Each number is 128 + 32 x the weight over its row's rms, rounded and kept within 0 to 255. Layers, rows and columns count from 0. The size above them is the row's rms in percent of the matrix's.

# layer 2 MLP up, 3072x768, rms 0.0921, rows 1149-1184, columns 96-191
size [107 102  99 103 109 116 107  93 109 103 104  97  84  94 101 105 100 101  89 112  90  90  97  96  97 135 108  96 115  94 105 103  90 100 104  96]
[[140 188 156 114 176 139 105 106 104 173 128 161 117 112 149 151 162 134 117 108 161 169 156 150  65  68  90 115 138 170 179 127 139 139 117 167 171 185 131 103 163 144 149  95 141 121 158 160  92  77 108  75 111 137 125 114 147 148 108 135 167 129 115 154 179  92 103  70 154  97 139  93 134 142 171 123  46 153  99  72 129 146 137 148 160 135  78 138  90 134 115 107 147 145  88 110]
 [133 141 153 103 136 126 141  71  59 138 107 124 179 116  92 127 116 102 126 185  76 151 179 104 139  96 152 112  48 138 107 165 131 114 111 128 175  93  85  87 133 132 116 117 130 159  88 152 166 104  98  87 102 166 108 169  65  91 116 116 141 104 116 103 160 153  90 112 142 157 165  86 169 165 147 152 153 128  91 164 161 121 174 183 121 170 152 180 129 152  64 118 118 112 199 156]
 [111 173 134 184 200 114 101 142 163 140 144 146 161 134 117 114 145 138 132 186 145 154  64 114  62 143  92 153 174 147 141 131 105 132 112 184 146 111  70 115 169 120 161  88  84 157 167  85 165 107 115 138  85 116 134 126  80  93 146 102 126 127 104 118 131 118 190 115 111  87 124 108  93  71 118  98  95  94 177 102 153 105 142 149 115  95 133 131 188 180 149 126  99 156 133 131]
 [101 151 160 152  89 162 120 101 134 129 184 137 120 110 107 133 161 163 201 139 123 155 106  77 187 107 163 159 140 135  80 117 156 109  57 168 158 133 155 115 119 147 125 117 100 105 107 150 140 106 155 125 111 124 170  79 151 150 153 131 107  86 142 149 186 121 123 150 117 127 134 105 105  66 170 166 126  80 119 113 143 158 119  88 127 162 165  86 116 133 125 136 107 124  89 126]
 [ 68  99 130 155 141 145 100 166 133 145  97 156 124  59 158 164 151 120  90 108 117 121 176  70 163 144 120 107 162 103 132 118 168  88 126 121 118  98 151 119 114 163 148 110 115 137 118 179 175 142  93  82 106 102 165  70 130 154 144  83 133 101 147 154 139 118 188  79 162  98 115  53 112 128 109  88 127 115 119 157 171  86 112 117 183 129 168 134 101  74 149 153  97  53 162 101]
 [142 115 111  87 145 101 145 130  58 139 122  83 186 180 158 107  62 117 150 147 119 122 166 105  92  91 177 124 120 129 149 101 188  99 136 132 170 148 152 119 117 110 212  64 166 185 195 221 116 106 121  88 156  83 112 121 160  61 151 138 176 124 141 125  79  51 115 137 138 126 139 153 135 126 124  96 128 172 116 167  92 155 124 104 147 110 176 162 173  70  47 169  83  97 192 119]
 [ 70 118 159 164 158  91 180  85 162 137  97 107 162 173 140 137  79 157  96 153  73 128 146  78 113 146  88  79 137 158 157 188 131 169 117 141 143 131 121 128 148 101 112  79 139 200 129  81  99 102  93  57 185  82 155 115 159 177 143 130 114 102  78 126 104 134 152 163 141 143 162  91  80 133 155  82 102 147 221 183 119 156 155 108 192 102  83 109 135 156 158 134 170 149 125 143]
 [160  91 103 150  72  58  75  94 119 111 139 131 136 181 138 145 159 171 171 188 122  81 128 125 129 131 105 104 136 176 130 122 109 177  84 114 144 112  64 103 117  95 110 132 118 147 183 121 100  90 132 143 120 160 107 119 115 106 108 160 181  81 143  86 114  90 114 126 116 142 130 116 142 163  62 117 168 124 129 175 112  80 164  95 176  69  93 101 190 120  89 127 160  88 121 154]
 [137 131 109 135 170 124 211  79 112 172 139 121 146 132 122 152  80 109 133 174 209 134 140 182 105 119 115 143 131 114  94 136 114 143 140  78 132 120 146 124 158 159  77 136 110 132 105 170 119 167 135 147 126 100 149 128 135  96  86 131  89 119 113 122 112 166 113  97 147 104 125 162 160 129  93 135  99 128 166 119 110 201 121  92 131 100 114 120 134  84  89 150 140 120 138 104]
 [163  86 131 163 163 112 207 180 104  81  68 119 147 162 125 137 134 162  86 120 128 142  85 136 111 135 181  70 167 158 109  39 123 145 128  52 119 122 156 181 157 183 180 121 164 174 124 121 157 179 152 157 148 119 117 129 153  77 115 141 146 120 124 145 190 125 134 162 142  91 138 136 115 159 143 119 113 153 133 150 134 121 104 132 133 179 122 111 135 136 157 143  87 111  93 134]
 [ 60 150 112 169 126 121 131 152 138 101 125 125  91  89 122 129 120 197 146 158 132  87  62 104 158 120 100 119 163 105 113 104  95 106  85 107 110 154  94 149 144 144 154 102 125  93 106 146  68 143 144  58 117 135 170 151 109 174 132 109  85 172 127 119 150 144 148 141  77 153 175 136 123  93 191 160 190 146 197 148 132 138 135 125 125 152 210 151  88 158 138 144 146 127 135 128]
 [141 202 103 172 157 141 136  60 129  82 141  95 138 182  96  99  95 147 128 188 128 101  95 117 146 128  95 138 179 122 145 137 151 196  82 146 193 157 133 134  68  79 174 118 144  64 157 117 150 107 199 139  98 131 166 123 163 168 108 157  79 135 165 115 149 162  85  80 118 133 135 140 114 147  72 117 126 150  92 137 106  83 162  44 124 163 156 185 129 147  76 120 155  89  96  51]
 [153  95 136 117 104 153 147 125 163  72 128 147 116  96 146 121 124 216 140 129  82  89 143 116 124 131 113 174 154 163 145 145 126 121 121 128 132 109 130  97 121 150 164  78 123  86 132 191 132 132 102 127 120  83 119 139 143  91 160 172 169 150 129 182 132  67  92 124 133 133  55 154 114 134 145 138 128 108 156  96  96 164 134 104 123 109 106  64 169 172  94  93  76 126 117 214]
 [117 113 160 119 127 151 132 122  80 133 139 189  87 161 141  74 154 116 143 160 110 123 130 107 107  90 134 112 137 147 110 111 143 105 126 149  98 167 144  69 140 103 117 104 102 100 183  93 162 146 140  94 143 113 144 129 105 180  82  86 130 143 152 128 143  96  91  96 103 132 131 139 185 172 148 170 179 130 136 138 128 146 147 108 155 142 131 133 139 105 123 151 175 134 160 190]
 [ 80 109 100 129 148 135 109 174 170  62 139  59 103 146 175 117 158 106 152 111 144 141 150  96 107 189 167 143 138 165  76  89  95 162 127 120  73 113  77 145  42 145 105  91 137 145  70 127  31 147 116 188 136  90 106  81 145 143 134 164 138 117  94 139 136 100  69 138 161  61 107 163 128 150 119 155 131 135 123 107 117 179 112  87 116 115 143 153  94 178 141 145 142 113 179 111]
 [129  97 120 144 139 119 170 115 162 120  71 119 143 146 118 155 114 107 154 115 111  89 142 146 178 156 112 172 148 117 113 130  65  97  94 107 150 103 139 125 151  86 185 139 122 158 146 165 153 100 132 124 138 130  61 175 130 133 131  96 117 117 175 120 108 151 149 153 131 186 131 110 207 149 103 134 127  96  88 115 132 113  74 189 142 159  76 134 105  95 149  91 161 108  82  96]
 [133  80 135  95 112 106 188 120  64  85 104 191 105 119 136 154 185  90 182 169  91 139 111 135 126 157 128 155 112 136  45  99 134 149 186 141 131  57  78  80 156  85 162 100 184 148 113  74  90  74 161 103  94 190 143 141 134 184  94  99 171 162  93 102  81  60 169 168 146 111  87 121  78 173 119  82 173 123 111 122 159 141 108 112 184  97 124 139  60 158 100  86 169 158  94 145]
 [ 79 104 122 168  33 109 161  89 130  93 143 111 103 137 186 113 109 118 131 163  58 133  76 140 113 123 130 100 184 111 101 106 110 190  64 119 171 145 176 115 133 104  71 155 158 128 112 116 154 121 102 138 138  89 141 105 169 138 120 132  85 117  98 151 121 139 185 171 121  97 107 103 116  83 136 127 174 113 164 138 115 130 121 167  99 124  81 183 136 139 102 151 110 115 192 157]
 [201 103 115  95  93 150 111 141 138 136  97 150 151 225 101 147 117 146 105 101 180 137 121 142 102  97 146 142 128 151 150 114 162 166  97 176 144 157 109 167 135 119  80 116  98 132  63 148 128 145 126 151 154 110 151  80 138 119 106 178 141 163 105 134 132  86  57 152  83 116 135  83 113 155 112 123 208  98  88 137 188 123 121 129  75 120 144 116 122 116 133 124 117  77 131 129]
 [116 138 141 188 150 129  98 150 160 119  63 131 158 172 129  95 203  76 117 115 133 152 123 130 116 105 161 177 143  60  72 135 101 137 146  98 152 114 124  68  62 170 164 117 132  29 165 193  98  85  90 124  94 126 152 152 135 100 122 102  81 168  62 114 195  83 107 143 192 140  98 147 146 136 117 169  69  35 180  67  91 130 115 144 155 101 123 110 131 126 105  99 144 161 132 125]
 [133 119 148  92 118  99  59  82  96 128 156 151  82 140  98 104 162 111 148 122 142 109 110 201 115 161 148 155  59 183 104  96 143 137 120 181 109 125 120 165 106 136 163  62 116 161 139  95 134 151 159  75 107 137 123 128 114 186  89 114  77 146 132 100 115 141 128  98 119 206 124 140 121 138 111 148 170  94 172 169 148 137 187 179 153 137  98 195 112 113  86 117 184 117  99  91]
 [149 141 123 123 124 158 134 147 127 127 149 124 130 157 165 137 146 145 111 173  85 105 142 119 116 111 173 123  85 143 152 126 149  99 123 127 118 162 129  71 130 102 132 130 154  87 104 153  54 168 123 157 148 152 133 192  47  94 173 166 177 168 164 137  53 110 101 123  89 120 162 132 146  90 166 121 137  90  78 115  92 119 142 126 132 136 136 106 105 158 154 183 167 120 172 144]
 [159 113 161  90 156 126 176 147 145 133 154 138 171 143 129 166  68 155 157  95 145 108 125 109 107 162 138 176 175 164 102  95  80 127 117 147 139 148 182 152 132 123 197 126  67 100 177 143 148 118 114 140 143 148 151 165 118  91  96 197 148 129 122 158 133 183 147 111 148 128 135 109 153 146  98 165  92 105 174 122 122 181  98 131  72 127  81 127  87 121 129 128 115 169 122 108]
 [100 155 102 152 136 131 149 112 162 155  83 127  95 127 123 114 106 173 148  85 143 110  84 120 110 130 164 118 160 140 130 157 145 110  86 102  81 116 135 100 120 123  86  97 155  98 172  89 150 165 106  41 103 128 120 114  93  84 105 125 124 129 113 130 165  87 149 107 137 144  93 116 142 182 183 160 112 167 150 135  92 158 139 172 151  86 143 143 167 108 127 147 106 151 172  96]
 [190 171 172 172 116  79 115 134 157 125 145 143 133 148 152 129 137 158 173 155  88 205 123 172 120 133 144 128 117 141 195 139  62 152 166 135 227 137 145  97 149 126 155 170 121 173 152 132 131  87 135 165 144 161 166 141 149 218  55 105 132 133 152 116 174 151 117  82 134  92 154 149 137 108  81  80 143 130 128 128  98  96 172 220 139 124 119  89 109 115  83 122 172 186 137 108]
 [141 123  63  70 129 131 107 127 119 106 115  90  79 141 127  61 129  81 120 148 120 109 132  84 137 118 125 150 138 122 119 114 120 105 129 192  93  81 153  94 136 119 149 100 134 114  73 123 209 105  59  94  87 170  62  69 174 100 100 130 102 101 134 164 194  86  84 169 163  96 123 101 169  93 130 116 118 114 189 112  77 116 127  96 185 138  72 119  94 171 145 108 103 171 125 129]
 [124 153 159 145 121 111 147 157 192 118 178 137 126 174 101 152 154  76 130  97 171 122 107 127 145 156 135 131 113 133 148 139  79 144  80 155 131 107 117 124  98 159 128 112  78 120 155 112 137 180 144 115 118 102  66 140 123 120 109 204 133 144 141 151 176 144 178 100 150 148 134 124 106 153 143 115 166 163 155  68 106 125 115 146 135  83 122 189 132 123 120 203 125 120  63 133]
 [184 119 103  84 159 130 108 133 110 123  74  64 144 187 114 119  81 162 181 169 126 105 104 131  79 153  86 104 167 119 146 117 117 167 116 165 176 138  67  92 158 133 195 137 132 171 149  91  88 124 142 138 185 166 155 138 137 110 116 145  97 158 159  99  99 161  93 120 172 167 113  99 138 173 164 182 112 159 120 124 140 100 130  98 110 165 148 148 108 115  78 189 150 142 114 134]
 [145 109 123  92 156 110 104 115  95 110 145 139 104 174 193 122 118 166 133 139 133 164 124 110 117 157 101 151  74 151 115  91 181 113  84 136  94 128  67 153 130  77 105 172 235 164 101 126 123 122 163 117  83 141 135  70 107 119 121 101 133 151 161 135 119 126 129 162 134 137 149 190 131 119 158  92 192 130 120  98 113 143 172 147  94 150 107 167 156 100 100 153 123 153 183 152]
 [121 133 115 199 207  95 165 128 203 135 109 110 147  80 108 107 136 148 128 143 157 112 121  81 127 111 120  24  73  63 121  86 138 107 137 136  66 152 115  94 180 125 145 146 125 120  80 182 152 101 155 121 153 126 122 145 158 146 205  85 158 133  84 168 126  79 116 200 109 100 109 116 115 128 109 105 143  63 183 143 102 137  98 135 164 141 142 141 164 125 112 138 113 151  54 136]
 [144 141 162 129 134 156 103 125 121  57 137 178 150 129 118  98 175  96 129 104 133 119  67 148  97  66  74  99 167  79 101 140  69 145 100 152 153 136 107 186 155 153 110 113 137 151 168 146 148 156 135 143  84 129 111  89 136 177  81 108 120 147 120 166 168 189 118  86 121 158 132 135 118 147 136 142 100 133 104 132 100 105 141 103 162 184 102  72 158 137 168 157 118 124 151 131]
 [133 101 174  93 117 153 170 132 181 105 134 125 152 135 142 100 124 117 112 120 146  83 136 203  89 132  67  67  88  97 129 114 130 149 160 168 117 158 102 217 148 142 103  84 113 175 105 160 118  76 147 151 181 134 147 103 192 180 111 126 167  82 131 101 140 136 110 173  76 108 130 108 153  97 112 108 136 143 125  93  83 107 197 134 132 119 185 129 139 121 149 107  92 148  94 113]
 [ 94 121  96 210 115 109 109 115  78 120 169 102 143 187  91 147 143 120  93  99 123 198 109 100 113 131 144 166 201 150  89 114 133 122 115 123  88 130 116 119 153 153  94 126 171 111 171 128 119 177 112 157 185  89 140 185 169 115 107 164  68 140 137 125 176 165 189 151  74 144 164  74  92 125 113 148 152 115 143 169 200 106 115 134 101 160  85 131 154 115  64 141 163  79 106 119]
 [163 171 160  87 186 168 146 161 116 150  80 100 159  69 147 101 122  91 125 152  90 102 112 145 136  78  73 111 130 158 117  98 131 143 154  67 109 104  77 124  88 102 142 116 116 126 187 124 140 112 181 149  97 121 157 124 106 137 125 156  96  84 160 114 134 122 105 147 112 132 132 119  77 173 105  79 145 148 156 133 106  80 129  54 143 126 120 148 115 101 124  32 167 145 101 114]
 [159 192 143 183 108  74  52 139 122 112 123  92 140  91  78 122  85 119 107 142 149 178 127  99 144 119 156 133 125 128 121 120  72 156 121 103 141 128 119 138 125 145 173 143 154 137  96 143  87 149  77 159 141 145 143 173 160  97 123 175 112 178 200  37 219  74 156  97 116 103 145 147  73 205 156 105 120  68 126 129 210 138 145 158 141 126 186 119 126  87  82 125 127 156 162 122]
 [ 92  81 109 120 146 137  95 154  96 160 141  98 135 144 134  99 143 151 151 128  83 111  89 119 100 118 168 133 150 123 114 169 146 100 107 116 139  51  74 110 108 144 141  75  78 102 154 152 129 103  91 122 127 138 183 174  84 102 115 128 131 186 141 133 158  99 137  50  92 157 108 165 142 154 161 107 171  84  65 152 139  94 197 175 180 119 157 130 148 151 168  94 139  90 120 138]]
# layer 2 MLP down (transposed), 3072x768, rms 0.0919, rows 1149-1184, columns 96-191
size [103 101  97 100 104 111 105  95 105  98 103  99  94  95  97 103 104  99  93 106  96  96 101  97  98 131 106  92 120  91 106 106  95 100 102 101]
[[197 119 115 129 189 129 159  87 110 101 135 173 118 117 108 156 133 149 141 148 126 128  72 158  70 153 123 139 194 145  73 137 154  71 127 130  86 127 123 128 128 133 140 116 130 129  85 144 120 171 126 109 108 155 136 140 134 109 125 163 122 138 139 131 159 136 176 151  99 149  80 132 160  70 160 159  94 148 168 176 164 131 133 111  97 108 155 101 104 130 144 144  79 181  99 152]
 [145 158 141 133 134  88 165 138 113 110 122 113 155 133 144 108 112  96 192 169  91  99 128 158 138  49 102 123 114 115 136 145 159 109 125 154  95  70 171  97 101  77 124 145  95 135 137 112  66 122 181 132 103 169 110 115 100 132 115 169 120 131 101 101 156  89  67  86 113 112 165 168 147 121 158 194  95 118 160 144 127 114 133 130 112 127 115 178 164 114 123 111 119  89  74 137]
 [138 154 104 135 121  19 140 114 156 154  91  99 107 128 161  60 124 113  77 144 143 186 167 184 101 115 109 126 167 157 102 168  62 159 180  86 185 161 110 150 134 126  83  57 169 155 161  66 110 135 113  90 127 166 131 107 119 131 134  81  78 101 131 104 132 148 124 137 136 154 120  73 156  81 143 158  98 100 123 155  94  91 172 169  97 125 109 175 211 111 158  77 118 139 139 141]
 [142 144 144  76  33 184 104 123 149 109 145 148 107 115 139 117 143  73 158 124 134 118 114 130 134 145 133  92 161 174 127 132 103 120 139 158 124 132 127  99 111 109 164 145 104 120 125 116  99  85 122 189 146 119 123  94  76 103 204  54 185 195  67 130 123 109 113 136 151 110 105 166  96 112 172 152 101  58 113 128  86 147 174 122 114  63 142  59  89 126 115 179 166 110  99 187]
 [137 123 151 162  85 162  92  96 134  97 101  78  99  81 141 130  81 144 108 135 101  36 144 126 122 130 142 124 156 193 198 156 145 116 146  84 136 137 111 119 119 108 138 135  91 110 180 126 114 170  89 133 172 123  51 141 129 115 150 158 108 132 114 125  95 105 165 134 207 111 155 106 114 126 107 102 122 145 104 143 153 153  77 114 149 129 108 136 144 173 117 132 144  88 132 133]
 [141  97 162 153 141 185 117 143 139 138 130 128  92 133 125 113 146 108  31 166 161 136 115  85 129 162 136 141 139  86  93 130  99 143 114 183  83  65 109 171 145  98 165 120  93  86 108 145 127 141 126 124  78 160 107 138 121  86 133 130 133  63 127 100 128 121 106  91  49  73  97 166 131 146 123 164 147 146 115 115 152 159 159 118 118 110 169 110  64 114  69 107 143 173 116  85]
 [103 176 168 125  83  74 204 152 122 100  72 166 115 105 136 142 138 156 160  94  99 156 185 164 103 131 102 123 102 131 132 207 133 142 120  73 181  81 159 100  90 140 113 127 134 128  96 143 132 118 205 196 105  93 113 143 103 116 121 129 182 170  84 126 127 144 164 130 130 184 135 147 121 113  87  20 115 118 113 196 120 134 109 133 192 113 115 112 126 123 145 110 119 156  35  77]
 [138 108 115  51 118 174 116 145 183 155 165 120 100 163 125 110  94 148 131 120  64 125 134 159 121  87 161 156  70  89 159 194 141 179 115 140  92  85  89 136 130 186 132  83 151 118 119 144 208 165 151  94 134 119 153 171 122 115 133  81  94 122 130 143 143 174 167 118 172  96  91 106 119  84 116 119 151 134 114  98 143 124 120 148 167 109 159 145 140  61 162 136  97 146 148  97]
 [176 112 113 152 104 118 165 103 115  83 136 143 157 169 157 145 123  66 130  79  89  78 181 123 146 185 112 142 169 199 135 102 144  96 151 181 155 125 123 183 145 180 107 123 125 134 111 140 221 119 112 132  47 118 151 129  80 189 104 135 139 120 121  75 116 110 103  81 161 139  54 194 139 115 173 196 115 112 138 117 120 130 171 176 103 130 153 134 136 119  79 123 150 100 163 140]
 [ 81 120 121 129 173  99  99 121 147 114  86 121 135 145 128 133 116  94 139 115 137 124 105 135 139 120 197 154 179 207 112 156  75 160 193  95 100 139  98  63  91 114 144 119 182 124 134 120 106 169 144 155 122  92 109  97 181 109 112 135 133 129 173 137  90 104 112 129 100 138 145 128 123 106  95 123  56 161 168 159 188 127 122  89 143 145 127 125  90 116 117  95 141 155 106 154]
 [140 129 109 138 108 152 136 186 123  75 126 142 108 132  94 127 122 119 128 123 111 118  44 163  87 133  78 129 141 112  91 123 133 113  88  80  75 161 119 130 126  69 160 127 146 140  94 125  87 146 135  83 119 135 207 120 109 140 141 100 114 103  94 125 121 176 128 111  43  91 123 138 138 129 161 134 147 142 133 177 161 177 142 102 125  98 119 136 105 111 122  82 148 135 152 155]
 [121 143 125 154  94  98  89 151 124 161 108 131 102 109 161 103 135 116 120 154 107 167 109 128  87 140 160 110 116 117 170 132 126  91 175  54  96 148 105 139 124 137 133 161 111 137 138 160 135  95 135  79 150 149 152 133 168 140 130 120 153 106 190 102 175 138 151 136 159 131 135 130  50 168 112 169 184 204 148 199 132  71 146 158 143 100 133 155 128 167 138 160 116 152 128 147]
 [126 150 151  98  77 128 187 150  57  74 105  94 151 104 191 126 146  67 123 132 126 125  97 104  90 122 132 170 123 146 162 143 179 126 117 146 111 120 171 170 100  57 146 129 126 166 136 107 216 129 110 108 172 103 129 120 187 142  57 153 113  89  69 186 139 110 160 185 149 116 143  81 124 111 171 145 100 140 150 168 152 121 159 134 108 138 136 111 152 111  21 126 110 103 140 205]
 [182 117  98  99 142 131  84 148  94  82 132 155  88 109 156 116 126 165 154 105 167 146 104 102 148 104 157 139  81 113 131  64 109 132 174  84 124 132 116 116 109  94 143 186 150  99 106 175 129 125 103 145 147 169 174 129 115  91 148  87 132 160 122  75 126 151  95 109  51 143 120 167 207 154 164 135 108  90 129 144 119 140 141 119 101 159 130  93 132 135 175 118 168 171  93 139]
 [ 86 164 109 119 133  90  70 114 119 122  89  72  88  91 161 125 166 104 100 117 155 131 135 137 167 146 173 123 147  95 114 157 103 203 155 132 154 120 107 131 121 147 107 129 126 134 130 119 117 138  59 138 158 106 132 102 120 162  91 155 121  86  15 102 102  68 155 141 120 139  94 112 129 129 108 133 130 176 144 140 139 142 129 100  98 111 129  85 133 184 160 148 117 119 112 138]
 [122  88  82 134 186  97 107 170 145 160 182  59 166 111 116 107  76 119 114 129 175 124 150 115 123  98 122 112 123  84 180 143  97  88 175 108 142  82  75 118 125 163 120 111 143 111  95  69 101 122  85 154 114 194 107 112 127 161 174 136 107  89  73 140 124 169 146 121 151 166 165  55 121 159 147 125 104 135 165  74 156 109 113 107 129 146 157 116 112 107 143 187 117 150 148 135]
 [119 152 131 109 131  60 182  82  90 110 161  95 138 162 163 150 135  99  94 118  98 118 109  69 129 128  40 160 188 115 100 108 135  68 120  61 125 171 124 136 142 117  82 111 117 112 150 215 124 142 107 186 133 144 132 207  93 149 135 131 129 122 143 109 108 146 165  92 147 183 107  96 140 133 150 114 130 148  99 122 134 130  73 133 114  89 110 150 127 150 170 153 154 108  98 135]
 [138 144 182  75 135 127 140 126 107 131 163 169 102  89 131 111 102 149 124 166 150 105 107 188 157 129 115 109 132 162 182 108  72 121 135 135 127 102 112  97 185 168 102  78 156 169  98 129 106 184 155 167 116 176 129 132  94  45 136 186 112 126 153 151 208 139  93 156  82 114  93 189  84 180 173 179 149 101  37 109  64 127 121 109 121 148 133 127 125 195 136 110 112 130 143  77]
 [121 130 142 150 173 119 118 108  96 121 127 118  49 136 177  47 152 102 175 128 125 138 160 129 162 146  79 143  92  81 104 137 146 105 119  91 104  84 168 147 106 105 171 134 170 113 130 110  77 100 158 141  93 117 156  97 108 147 128 160 131 119 121 151  89 126 188 128 198 140 169 119  90  97 115 119 118 102 145 171 118 125 157 134 160 160  95 107 117 154  96 139 147 105  39  22]
 [100 120 143 126 107  84  94 151 170 116 141 128  97 136 139 146 139  88  99 129 121 163 150 170  78 136 158 119 148 128 124 146 159 155 127 116 129 181 140 174  69 108 174 139  87  97 144  70 171 156 130 190 163 122 181  97  95 183 182 143 174 111 130 137 150 108  99 149  89 128 139  81 206 120 109  92 164 162 165 103 132 109 154  99 136 118 130 155 172  78  59 191 106 116 107 147]
 [142 142 115 150 161 141 155  78  55 108 162 117 114 185 147 167 162  95 100  98 119 128 148  89 129 115 207 173  97 134 125 110 113 118 131 154 105 145 119  97 166 180 142 151 133 153 179 147 162 122 102 137 151 119 128 110 101  97  80 117  90 115 164 157 119 106 163 112 159 165 124 179 103 105  92 130 104  57 118 172  94 205 111  88 171  92 120 154 149 127  90 141 140 142  90  59]
 [123 117 199 113  77 158 101 135  91  95 129 131 150 120  78 130 126 122 139 104 112 127 183 142 151 140 114 173 141 106 116 126 109  87 131 137 132  86 115 184  78 191  76 174  70 141 123 105 113  97 195 132 118  32 110 142 133 164 164 114  76 138 185 110 173 163 137  91 110 133 102 127  52 126 109 125 148  95 143 122 119 132 123  65 158 122  90 104 111 140 140 132 137 131 173 142]
 [165  76 101 110 133 110 177  87 149 150 164 118 191 103  81 170 139 139 105  95  96 106 101 117 120 197 144 143 125 109 174 106 120 146 104  86 101 110 142 118 110 130 132  73 114  91 137 127 149 154  96 109  70 133 175 134 135 165 144 124 167 130 121 135 120 157 153  79 124 165 142 166 180 104 139 147 113  93 133 128 200 159 126 108  86 169  91 126 114 156 118  87 195  78  98 166]
 [101 145 118  97  73 154 158 188 112 142 133 155  81 154 126 139 120 140  96  96  96 121 102 146 143 120 203 109 174 198 128 123  99 110 108  80 118 133 140  97 132 112  87 173 198  33 175 100 190 109  86 121 122 184 149 123  61 165  81 149 103 136  85 107 163 133  97 176 200 123 139 115 153 135 175 123 122 134 149 146 113  70 119 126 135  95 149 144 148 134  89 116  91 134 137 156]
 [144  97 148 106 121 100 116 201 166 110 152  85 144 183 104  66 154 145 124 127 104 140 100 187 135 134 142 103 152 131 113 152  89 134 104  86 106 178 122  95 131 123 154  95 106 129 199 111  96 213  92 130  75 112 128 136 140 128 151 104 133 109 110 164 125 147 121  82 153 139 126 113  75 140 137 128 114 110 115 107  69 103 182 135  77  67 137  39  69 121 107 107 143 166 123 113]
 [157 146 123 104 119  58 161  84 113  84 121  53 107 166  94 126 127 134  62 118  94 163 116 111 123 110 116 150 161 123 147 110 139 133  92 155 109 122 140 159 209  93 212 113  93  98 135 111 145 131 154 107  86 186 109 102 120 114 105 109 140 107 124 145 176 111 145 137 124 133  59 120 128  66 137  76 145 132  98 162 129 109 159 120 170 147 116  66 143 157 147 140 135 129 146 176]
 [139 143 141  90 161  92  76  97 116 156 102 118 100 133  74  93 134 159 130 169 185 156 124 139 158 160 137 117 137  86 165 150 157 159 103  87 113 106  92  91  70 131 127 109 138 191 151 167 141 121 175 161 114  73 137 182 164  98 123 100 152 135 157  95 117 119  53  84 114 159 180 155 110 157 155 106  94 148 101 108 197 140  77 114 109  98 118 117 121 120 115 155 174  89 111 177]
 [113 208 176  92 177  82 110 139 130  89  96 135 142 152 119  82 115 101  75 150 198 166 127 160 147 135 127 147  91  86  93 107 145 105 106 141 150 105  76 130 135  75 150 134  78  74 125 157 115 197 117 140  67 169 144 144  91 124 148 159  96 141  43 183 128 130 128  95 132 146 107 144 145  98  96 140 109 147 103 135 114 141 132 146 186 134 111 118 145 109 181  98 129 120 156 114]
 [183 139 123 161 133 163 144 109 156 132 118 168 170 118  93 112  92 151 151 131 108  91 166  95  78 114 116  44  63  94  94 110 144  95 104 132  97 118 146 150 136 157 122 125 195 124  90  83  46 167  68 152  64 126 119 111 150 201  65 151 183 161  85 141 149 130 132 124 110 142  43  77 177  64 121 166 142 174 125 111 136 147 161 126 101 114 193 140 178 161 169 139 153 125 111  85]
 [113 105 133 126  77 110  83 142 113  99 167  89  94 131  94 126 128 109 110 103 153 152 108 113  77 101 145  80 115 122 106 138 161 137 102  68 127 147  88 169  76 119 142  78 119 128 141 128 149 127 141 120 121 158 170 139 122  96 115 120 103 132 128 104  87  53 170 140 135 174 144 116 131 149 127 115  57 115 141 127 146  73 105 144 121 129 154 116  75 126 102 128 154  93 176  88]
 [126 138 137 144  92 129 141 156 114  39 147  88 120 123 106  86 156 123  87 159 121 108 133 122 107  83  60 102  71 103 158 176 147 118 140 131 116 135 169 164 114 117 112 118  81 112 102  54 106 178 136 153 110 111 139  96 175 141 109  97 104  95 160 123 117 116 103 145 134 107 164  93 115 169 177 147  93 116 119 173 131 146 127 137 132 147 115 155  40 103 146 148 164 141 102 105]
 [144  87 109 117  72 136 138 105 181 150  91  99 164 164  86 166  89  81 128 130 119  54 145 125 128  91 107 139 133  81 124  98 147 172 158 123 118 139 139  94 191  68 126 113 136  79 117 109 128 151 180 123  65 152 119  79 114 122  89 108 124 104 129 107 222  93 115 127  87 128 161 166 190 134 122 176 136 181 179 140  94 126 137 163 146 126 132 101 133  89 118 127 135  83 118 111]
 [104 159 160  54  53 107 101 161 104 133 124 140 130 143 158 137  99 164 126 149 142 110  94  70 153  90 149 186  84 129 134  95 161 155  89 169 100 146  63 113 168 130 115  99 160 103  56 169 135 153 127 201 117 157 125 178 130  98  48 134  63 102 122 121 140 169 113  93 105  94  88 115 125 122  99 103 164  75 125 130 161 133 133 122 131 176  68  86 139  97 148 108 164 115 100 115]
 [106 137 121 179 140 104 156 221 137 122 117 166 119 144  69 168 123 128 126 119  99 103 167 128 113 147  97  94 153 158 150 148 143 125 136 108  99 106 143  73 107 181 135 102  95  91  80 133 146 108  76 113 121 143  78 134 102  77 158 124  76 142 109  86 212 155 104 125 161 133 113 134 132 114 100  92 173 136 129 131 123 160 140 182 126 109  95 103 149 146  94 113 141 125 150 183]
 [165 137  94  60  89 143 156 133 129 110 181  86 123 146 158  85  79 134 105 130 110 151  99 166 138 159 124 153 121 124 107  90 116 125 160 161 123 133 142 116 128 158 155 164 170  83 105  96 173 147 131 186 130 162 140 116 119 146 152 142 127 159 102 132  99 146  89 159 134  80 121 119  68 119 112  51  90 136 116 122 103 174 184  94 117  59 156 111 112 179 111 133 128 194  62 135]
 [183  90 161  99  84 151  93 104 136  96 103  69 146  74 100 137 120 151  98 125 103 106 111 118 143 121 135 138 121 188 115 177  83 142 120 123 134 155 139  96  99 106 107  90 118 154 152 169 169 177 165 175 117 135  98 141 145 132 135 111 152  81  72 150 129 130 189 153  98 112 114 166 126  99 140  96  59 159 152 132 141 101 148 119 137 107 171  99 136 128 122 170 104 156 119 141]]